config.yaml
norm: "layernorm"
warmup_steps: 200
seq_len: 1024
Each number is 500 + 25 x the weight over its row's rms, rounded and kept within 0 to 999. Layers, rows and columns count from 0. Numbers have three digits each. The size before them is the row's rms in percent of the matrix's.

# layer 3 attention key, 256x224, rms 0.136, rows 0-113, columns 0-55
101:489480523448493565504464470495539485500456503495498501496503501457484565479531529450487478542503520485488511503510550435513482501479492499557533523461501480502460498502
104:462510500514482466498531504440523485488518529474493502472496581531510502488459505496549500465532471518504513458529542514479517485516479460512497458529524487508480489490
093:462531502539506520480456454498516497467482492485507433509508530485472485537444526470524508495529502520476505537511514505526553530513446493552507516517534520509533541536
098:463470494544513549500501482492509517482504494510511483484503515492473464506530517506463503528530524487536542528545522492484497469492482480487501481536529503495530499491
102:514513487497496528501456468509497476513535469505500465502531496535511497523491493485489497516504476542487541477450484510533511493528479501460482482521515516524460490504
097:501518481499457510466476490533488453546493493479494516498474485516514523457467554462569471484522506498487546479509533513523525500466473483467506539473501505535462514493
109:490496532530492477506502494506501496540485479479515515477487488496466503434485502508513536498528487495502495478498497524501528492499523507464551543503499481502521505522
101:504520503523491503523540491482511500511510510474460523531502512508527497497484457517493442477488520545524518488521482479495444485492517500497501516491495483519484522498
091:481552487490475500504512503514518511511552497495491512505495481485524543515505471566508541523444506468511534533490538478526484514508502483499444517445433491504516501495
102:481486454478494513518523499541502490491495457532529507501509504548443521482547492540476517481489497475467465432539454523476525522511463476471485499525505497559470484506
102:519571530540508501494493482471464476503528464514517454493483458531500474502489469503487512504546516516491476491506517509531491495529477470490535473504473470561488472488
101:467489486474522478503479469515547527528487500499555479513520558502474505459505460475503496483500521493562481548492512493508555534491512513473503516511440508475459493497
094:506534506513489506512534529478479513509465476454480458496474514496551495497494472532478496498471514509479487544549477507533481462511518486523492515512472499492519505465
093:489500528501464519520496500467514504487483518481488489512488473489498490473500499484484495477503505495503540480529533525516486519531512449472483492518494502495484507462
098:524447466469535461483494494481499525483536525503519466492491521456466543457508506496495520507485485489464546510492463485517485530568498445463485534472458524521523471469
096:496471515501544526490541462520475451532524513516489458505492462483547550461482467530516532480495518528507471482530474509497492516490495538491550499531551547497439476508
097:512497496522503507541478478487505503486483491502453433530506514449510532494463501452493531519502462451508499487508500512513498530499480501457485506495515519550509450501
097:486515499481488518502490475468458503506522491548508479517523523477498449543468513526487480464510510505499498453514486502441541526538458509496531463499509475525479459486
098:504515493516517526501501488541462515499442503496488482516498518499498505517437492511491520535498464504478520507462514465474557500482508497483463454502474436543513494498
091:460511534460505511475472503534489533519526506452496481454477509443438498493519512527444508483499519500485455472523494533479540505530448494515549447546486538534497471498
097:538500526494487507480536439518486503484490498515488504516476504491470517474500510469444531486490502478548520525488512518473524525500485495546509503527519479489509486491
101:492536493500550543477462452535488509501522468495512490476527526542499566495492447500559467482466506476463490520492509517508509507463518533497496535564499513482497441494
102:505510473448523477510568525538475487507480497511499491520517499456561486466522472533535506507497523504458462509483490515503521498516516484460573490532518488534476481523
095:479517434478531503492487514516495481502540444503527476548521528508509503494489499447504507471470463511504500480458522506475501524475523501523474512514526542493504506515
098:451535494524502555497481498480497484498466509490509519484487529541531514519554496473513504521518516493563489460517544492473488502483507535499539518496501485527515467499
106:508502466498507470504454489498496523520529482503512507479495509477505515468488483510501489463517484504499488507520495492488533482537505509459481525508514488443516519543
100:486500472527533444516527516504494489476503505548517479497515510492511490466498518510487542474524543519456499506571515488511497535514520474493484461523488524485505507504
099:443514490492491490504525536499508521480510503494477552450518489564466501537518495489490526529453492538546523483476516495487472491519500491473509502509532479481495515514
101:465512478496518500489528488503466514460516442520481494493506466515510484518487462534469479503476461526546487484534487460482473519531543517514487519435450504514530499476
101:477502487516491496505484517549527530541502519492464536503451510488527430550480486525484499509473506542577541493476512461482482508459509451494527516480495496500460518443
097:501532540478519480492492506479467534478520519523494500503473498452471503493525450496531483502486479528496509501477521479474518539457504502456456524498483500473520508524
105:488519537490469516528550505475517507486501481515474509482472528495499488539516537470542499527457537551487511507504539505497545471438486480534487515534480506492488483479
097:464528504527484494495517472472497469475533476437511513485524504479494495545525479530526495508511521520511496510477543480478517502492482481504526473489500499504468457530
097:496486470481529505474485475472512512517482506507456463473529474496529486526524462505504489489501497537487499545486494538495502521506509496505500462493519512447532497492
104:499440503503518493539544559507465474492466515427504481497500479508458503502503456539504523459524559482521531502520505499472554509516512503475480481544525500542492547464
094:496555497491492531484492522518525490508512486478523526495465510455509471479485531487469522476459487502453475495521488539469572521476534494524459539494501527464492502470
097:514474498460544500525450473495510531506524466477535479518508474467494504528544529491521453506500534493502485502483514546488477518474543475495472509523549544499501522504
101:507494496503473477515519490486515520510456489483519475498501495482484453506491542510522497527437523519505504480536481523476517495498537476506484525453524517480482460470
109:530538467476482434531464504484498489476492538484550496543478519482485489551515510532485470518471515438493502512510464475503498517489541519515522464502507471482503522553
094:548520516438492509485505485509501499534491546492458471552523484477490515503499493508503480542520486477464540507438499499464517501494485489494506487476461473516489537507
101:481498538502484513499493459483466509492496493507537506458515483508520485547501526542438502496491528509460514469468528511494504502513499581506505537524485460505471476492
107:499544510493486490499492514450499502526459465475526520522500480473487480470503523496484449460513498496518495451520498517518497528463513502525517466482501536528464521547
106:478473510478511509508528469545508556554503525504463524476462509535498505508476458469534496492509473506468503489523461491494468507482499525500517497465496507493478484536
104:513488482478501482531507566535500485456484448495489497529516555516482489468481492517483528540504492525461534473529456511523508498493502544493485479504520465514497506490
096:515564522531485473478539495465526499519467500463488494509492472527520488521541533482465464520503478477524492502489492487523487471526503548455494494526497479513523498505
102:533520450468511492463551522522487544485513496516518498422483515504547527533469462512467511527493490491488500494449500489517505479457439543518503532450492491493477538491
093:532487546497497536518524517508471483456502462478483496517497509471509547462534512530502456540461463487485481453502471500531523500526517496530495527495453505510496494457
104:548489458515463550477480508498480504502503496451525527508477504542457497535503480538520449476505497523560459525507526463540486516488525536490523524494468488479498551508
100:526540516519513526523522493444491480508514532548513460493450486445471512531494513491468512464515483488524525479524488504485460498499548514518489466487512501480501470530
102:525515532525541503460505513477524508522474497509521455479501455492497503498473519496532520477534493473514493499490508487506533476512490482513469486491461562518529482500
103:526551459474480461522441502514507534502474537518479472475475491537506506528506458506523491487515505564506484476462525514497526542541505493494508485496523548514485511499
097:451562493553478511528497531490520469502484514534504541545498514513477510477498498510497457488505527464441455490513466482506439462513486486504495516526464493497476506499
100:551516428472513527529520511518516524497496508526451505481536526456482529487450496491501516478549497446504526510545518488514524503516484496481477500490497539510470523460
092:509475497486496497526497473503481455514492476555464519505497535515471501522499540457521433533472498507492531470478463509543451493507519473476506479513488490470492514495
105:523489501468533532468539553490496511522530513505474455520514513508506504481490491495544493507491535482448501482501507516449464493513501478529518502473516449518537496472
091:471511530465516519449444528489480489504501478506488505518493511426472480488483442501513521486483492531505519506506529529487520483516533525460509488477453501517519484521
113:501468468523541520472500521505465480514502502512497502455483548524479490445508410478530500529483512526516514479549502562500483485535522511519515515550503493504502516438
096:484521483535499502506482502477462488491480498506476523533490473462488513461490480489460530534520570505518460452510469508495509516479485513521532489538498517476506544526
102:514494514514495497516548519492513486478462493527509522497488560508478447490498485502516500509441516420507545492481523539486495437458483517468537512540535494521529516485
103:514500477506447489462487499525519498512501467492504463468463506532530460553519461503478521494525510506491478477482485485529472526472513506506515495508517509476542526452
103:452489537498531487468535504457539476519485503559523495462483461567452507498513448530492494502468481505541473447513503514528533496441461496494518525508519510517479519490
096:479464512508500549545545486482486495522508482466512494522513501499500487465496498553464515547459502460539526492521493459483564526512530500429504518490500520503476466515
103:531516492490489516488523470518519497496505476477484484485481560526487499501499476503497456489514516543523514488526502502478601531484460486553508493536529507494506480479
095:458485532510485472504471534498482500495518542504504503531505484513484471557488519532501477492501537474535501483498508509460525520491482487514517527492484480493495508486
080:510515485531514502501515487505478469482476503505507515510488505509479529509479463515520495507485545471531503511508511466490441493475520524474409503507516499511525521477
081:476470539562508525492522455517476470496481495536500498472454453490445497480525466480454522501514517496522491513527515472449485493504490478498504478524472511541492489502
077:507488537495520507520510453487477501497502509537487507557498503467481493501528518490495486495451492474508551486476490477497516504443479464513475507530499535521525515464
079:484507547510514516517508500533510489453522492554488510493493507492546481523506525497481499498496505521500518516470553467473463523501491476513512516488449465525490501467
078:521529473480563521529434512508510501493513480523488496530479513469483503514476481465506509464526554517475448524524481537514497501494482551495516466498472529466492501515
077:516528511511484511489511499500515523523492486456488514564467518503519464492522513463494491507488496549499501491482523529494522527463477488554481518443531497541479479507
079:564492506472505505525508481479479513500469475519517489531500486476497542473495433509515465484513491475521480553497488461515524504539524465520503539549478533508526514545
073:492483487486475504540487529486537483537497522488506493529506555514532500460539536505502496440524477481480470455454498481512530504480484491546544502475519485519492485524
084:483520517513478509511529505500508527487467529450476567487538503530494462510502484495505475494498483507565517519474487472485533483507461512533548504501513493540493484486
079:477527498518503487479554461505482495504468542508528477496486497473542505561488523495523533469533510501513502509495517501502487538473465441515466507485507497502495518496
077:559505522501465509529445442462483446482498504526467501531483506508503486520489505542538496500545477494464469496498480486507486543504541514496491471507535507475482488533
083:519498495524483496489449495533503491487500466485464521449520499490504492465490508456528461496528494539504463497462507490452502477498485552505474525530498491519499507466
078:523505478491533472486479522478541529489517460499529494475514518464524485493486538487504516522458503515457491461476484473481497519491498503484516487519552457511492516557
076:504496474500538479517466489504500498518511543489496473540543537476480500443488433539509511538502487509505527492539477506512490479495447509469488554508471495518493470529
082:536517486493489467486482521521483525522524525463529488469534495581541526561494510542532453536505483511479503505481528482520501492464473510498479486495462461506485506431
076:592504509486506498514453527472458490480480490491488511478489494496497487465482517513480468498538481501468503492536460505531511509501450516484461493481495570509505477503
078:497501549468521516496526512504540513470479504500516481508477526461490558487517482525472479498516480498502483498540486499489520508508516494504444500460470479474541488476
079:533502539574490464516485483494531490516463488489499491501448495521529481512510508515514519499557502510497480477541516473522540531518498513496489517481528502526461520497
079:496452510493547524491501487510527475482501473480482439509506528486444451496477509508478508461487508474539494523565500535530515528523524506495514480539543521550472503525
079:486527515490459474499463481470512480525468475512517533473482500475531468566477527465512486509530554509553540497467513497485507478520471492533464489500467543552512497506
082:492499489507512534538484499516508487465493484493482458507542525495521505474527503507514496521499529465467518517487476521491464467524480510494466472485527497490544466500
083:481497504534482506527524532500540538519487514504497559511485474528533419583500484503485444504439510552526522503465509521486482513454497468481500522441493508509472483526
081:520488520469536466465526546484478471509495524526499459520524455515536471477526467479539503484491507490544507488491532495571497506449520494493549499463515523520553478487
081:495453504493512496479495484489534506515526483507554526500426517524500470572527546521508491508478483453493538504504490477452496495475436502528528507519532456483534473503
077:535507519525547488524482457536469485459508481487473476503490481514486508554489532504437537547493523488556502495503501488508504412475505531484524536495500501490500501484
082:490500522481461519533500547498510479501515538537463512449532505462498488482470463479473499466526482526514502514508491507525504493478523518503536529529510505489482514453
079:493491547528518502482518527497493486499427482511487541450515496486470531449498535462546506517483471447546513482489519549467509496447481502484467526533495514516530489490
083:488492459511508473498438481508513508504498521503532494513472465478487537498486502500507493454542460483499512528491479501494522526469482525477534490534534506534499477513
080:519479493509495515490517501480491479487506461522518529480518490524496550493488477549489499487505483459540491557459526467498495514506455524507506511498481462512467476527
079:499488487513485530514505520519460532511511495507500527516504488513500456530498521503444480484520471476475545469501494513500544463514536535497519509472468490487508538520
075:531476477513497495457477501503504524490503552473518501428482480461461479451483487509490506461530523523472499485522470517506546497512499506510547505540503511497509541493
078:485503491514500513554493528524484490524511478492479506517513493501514509455550478510535465476527527488509501522507503575477483549471528518549470510468498498495464488469
076:491522501529500532497527476551514494491494456500480467482515518532482498498524472526543549480539522486496514524467529472520487491521486461554503528519475501479494509473
082:518553475495531482502482468561489518477526548505506457495504525463514511512497504446531509474491487486421470551494502548493494476524530446515497486520458490513496505516
081:550497503525492529487439457515479496499486491473516498459501535501547487514483486521529536490497476512493510493527539511512503503501511531499557499471498453524520503548
082:487473518510528503461539449507500521503498485508473498509537522473483498502538514501485516502499487500544515501493497570538522502478495512460557488493438493518534513473
081:506482469488549531460494531559501544470516503519512464444505476497521502464469441500515506465532473477578536452541492469480509469522543447539506490488523497543495518489
079:504534504453494505486535533514495510518512519503515514498520518502507489483530517535457475528476492509524485479524453472531460500522505499516516490454483486522480528517
078:544506524464480496507505457501490509489501545453480459485511474475520476511522486490485484500551468519511451520522549469497474504491497456482488471504480521514498511524
084:498491507484482532513506486526523532488525493528527498478479495530519496454515481543498482546468490497487480470574465472510514552496520526473485558496499458498493469487
076:453509507511494489481508495504541535491546478501451508461471507498499507542520469512491460503486475468473473482529499489479549499468468506568510479502488464452523494498
079:488574528483514493492505494529540504498452464481505516511472479458501514494486465538533540499528490551483507508522508504489517480491531507467501524459491529533514562515
076:505481493573549515519514497427511484509448449555469480512536521521516495541484476509478548504514478482494479518522525484486499479489492461499507492520492497521491542465
077:502441537445536544556460503515506501521507527535475525527489475477486537474500501508496513515478484487466489466501519512501499511536498485506477486473499517496486514517
078:492501500521520541462503511494436498472478464489539517525539520502521470536512518499505546493488461492533491489489553519483500535532528513468501473512519486493489504531
082:499503456476503500490489478501500500460509469509502519500516523430480488494490513532498482472509550508498466504509472477450464498501497477500502461510455538467506503507
082:524496489518490456473502519505485511568489499523515464500509454441504536489493524466482514484561501499456497490519526504486497481467493463546523446500449503506494481497
082:508532537482511517525436479534522510527539528559464511476475502498464517497556516498513493499516481534488485494509515490515525520482503497501478548451540496494469499483
084:522491475486566470493505491533491476541513495506498514520551468473471491459476467469506497483521511490548511515504540500480487538497526476478520493447532532474529532480
079:523495512515451464490507483515541451479512499466527484461530489528498465580529471525466501514439486494536485487507481504453516505497540501499524496503455491466493513476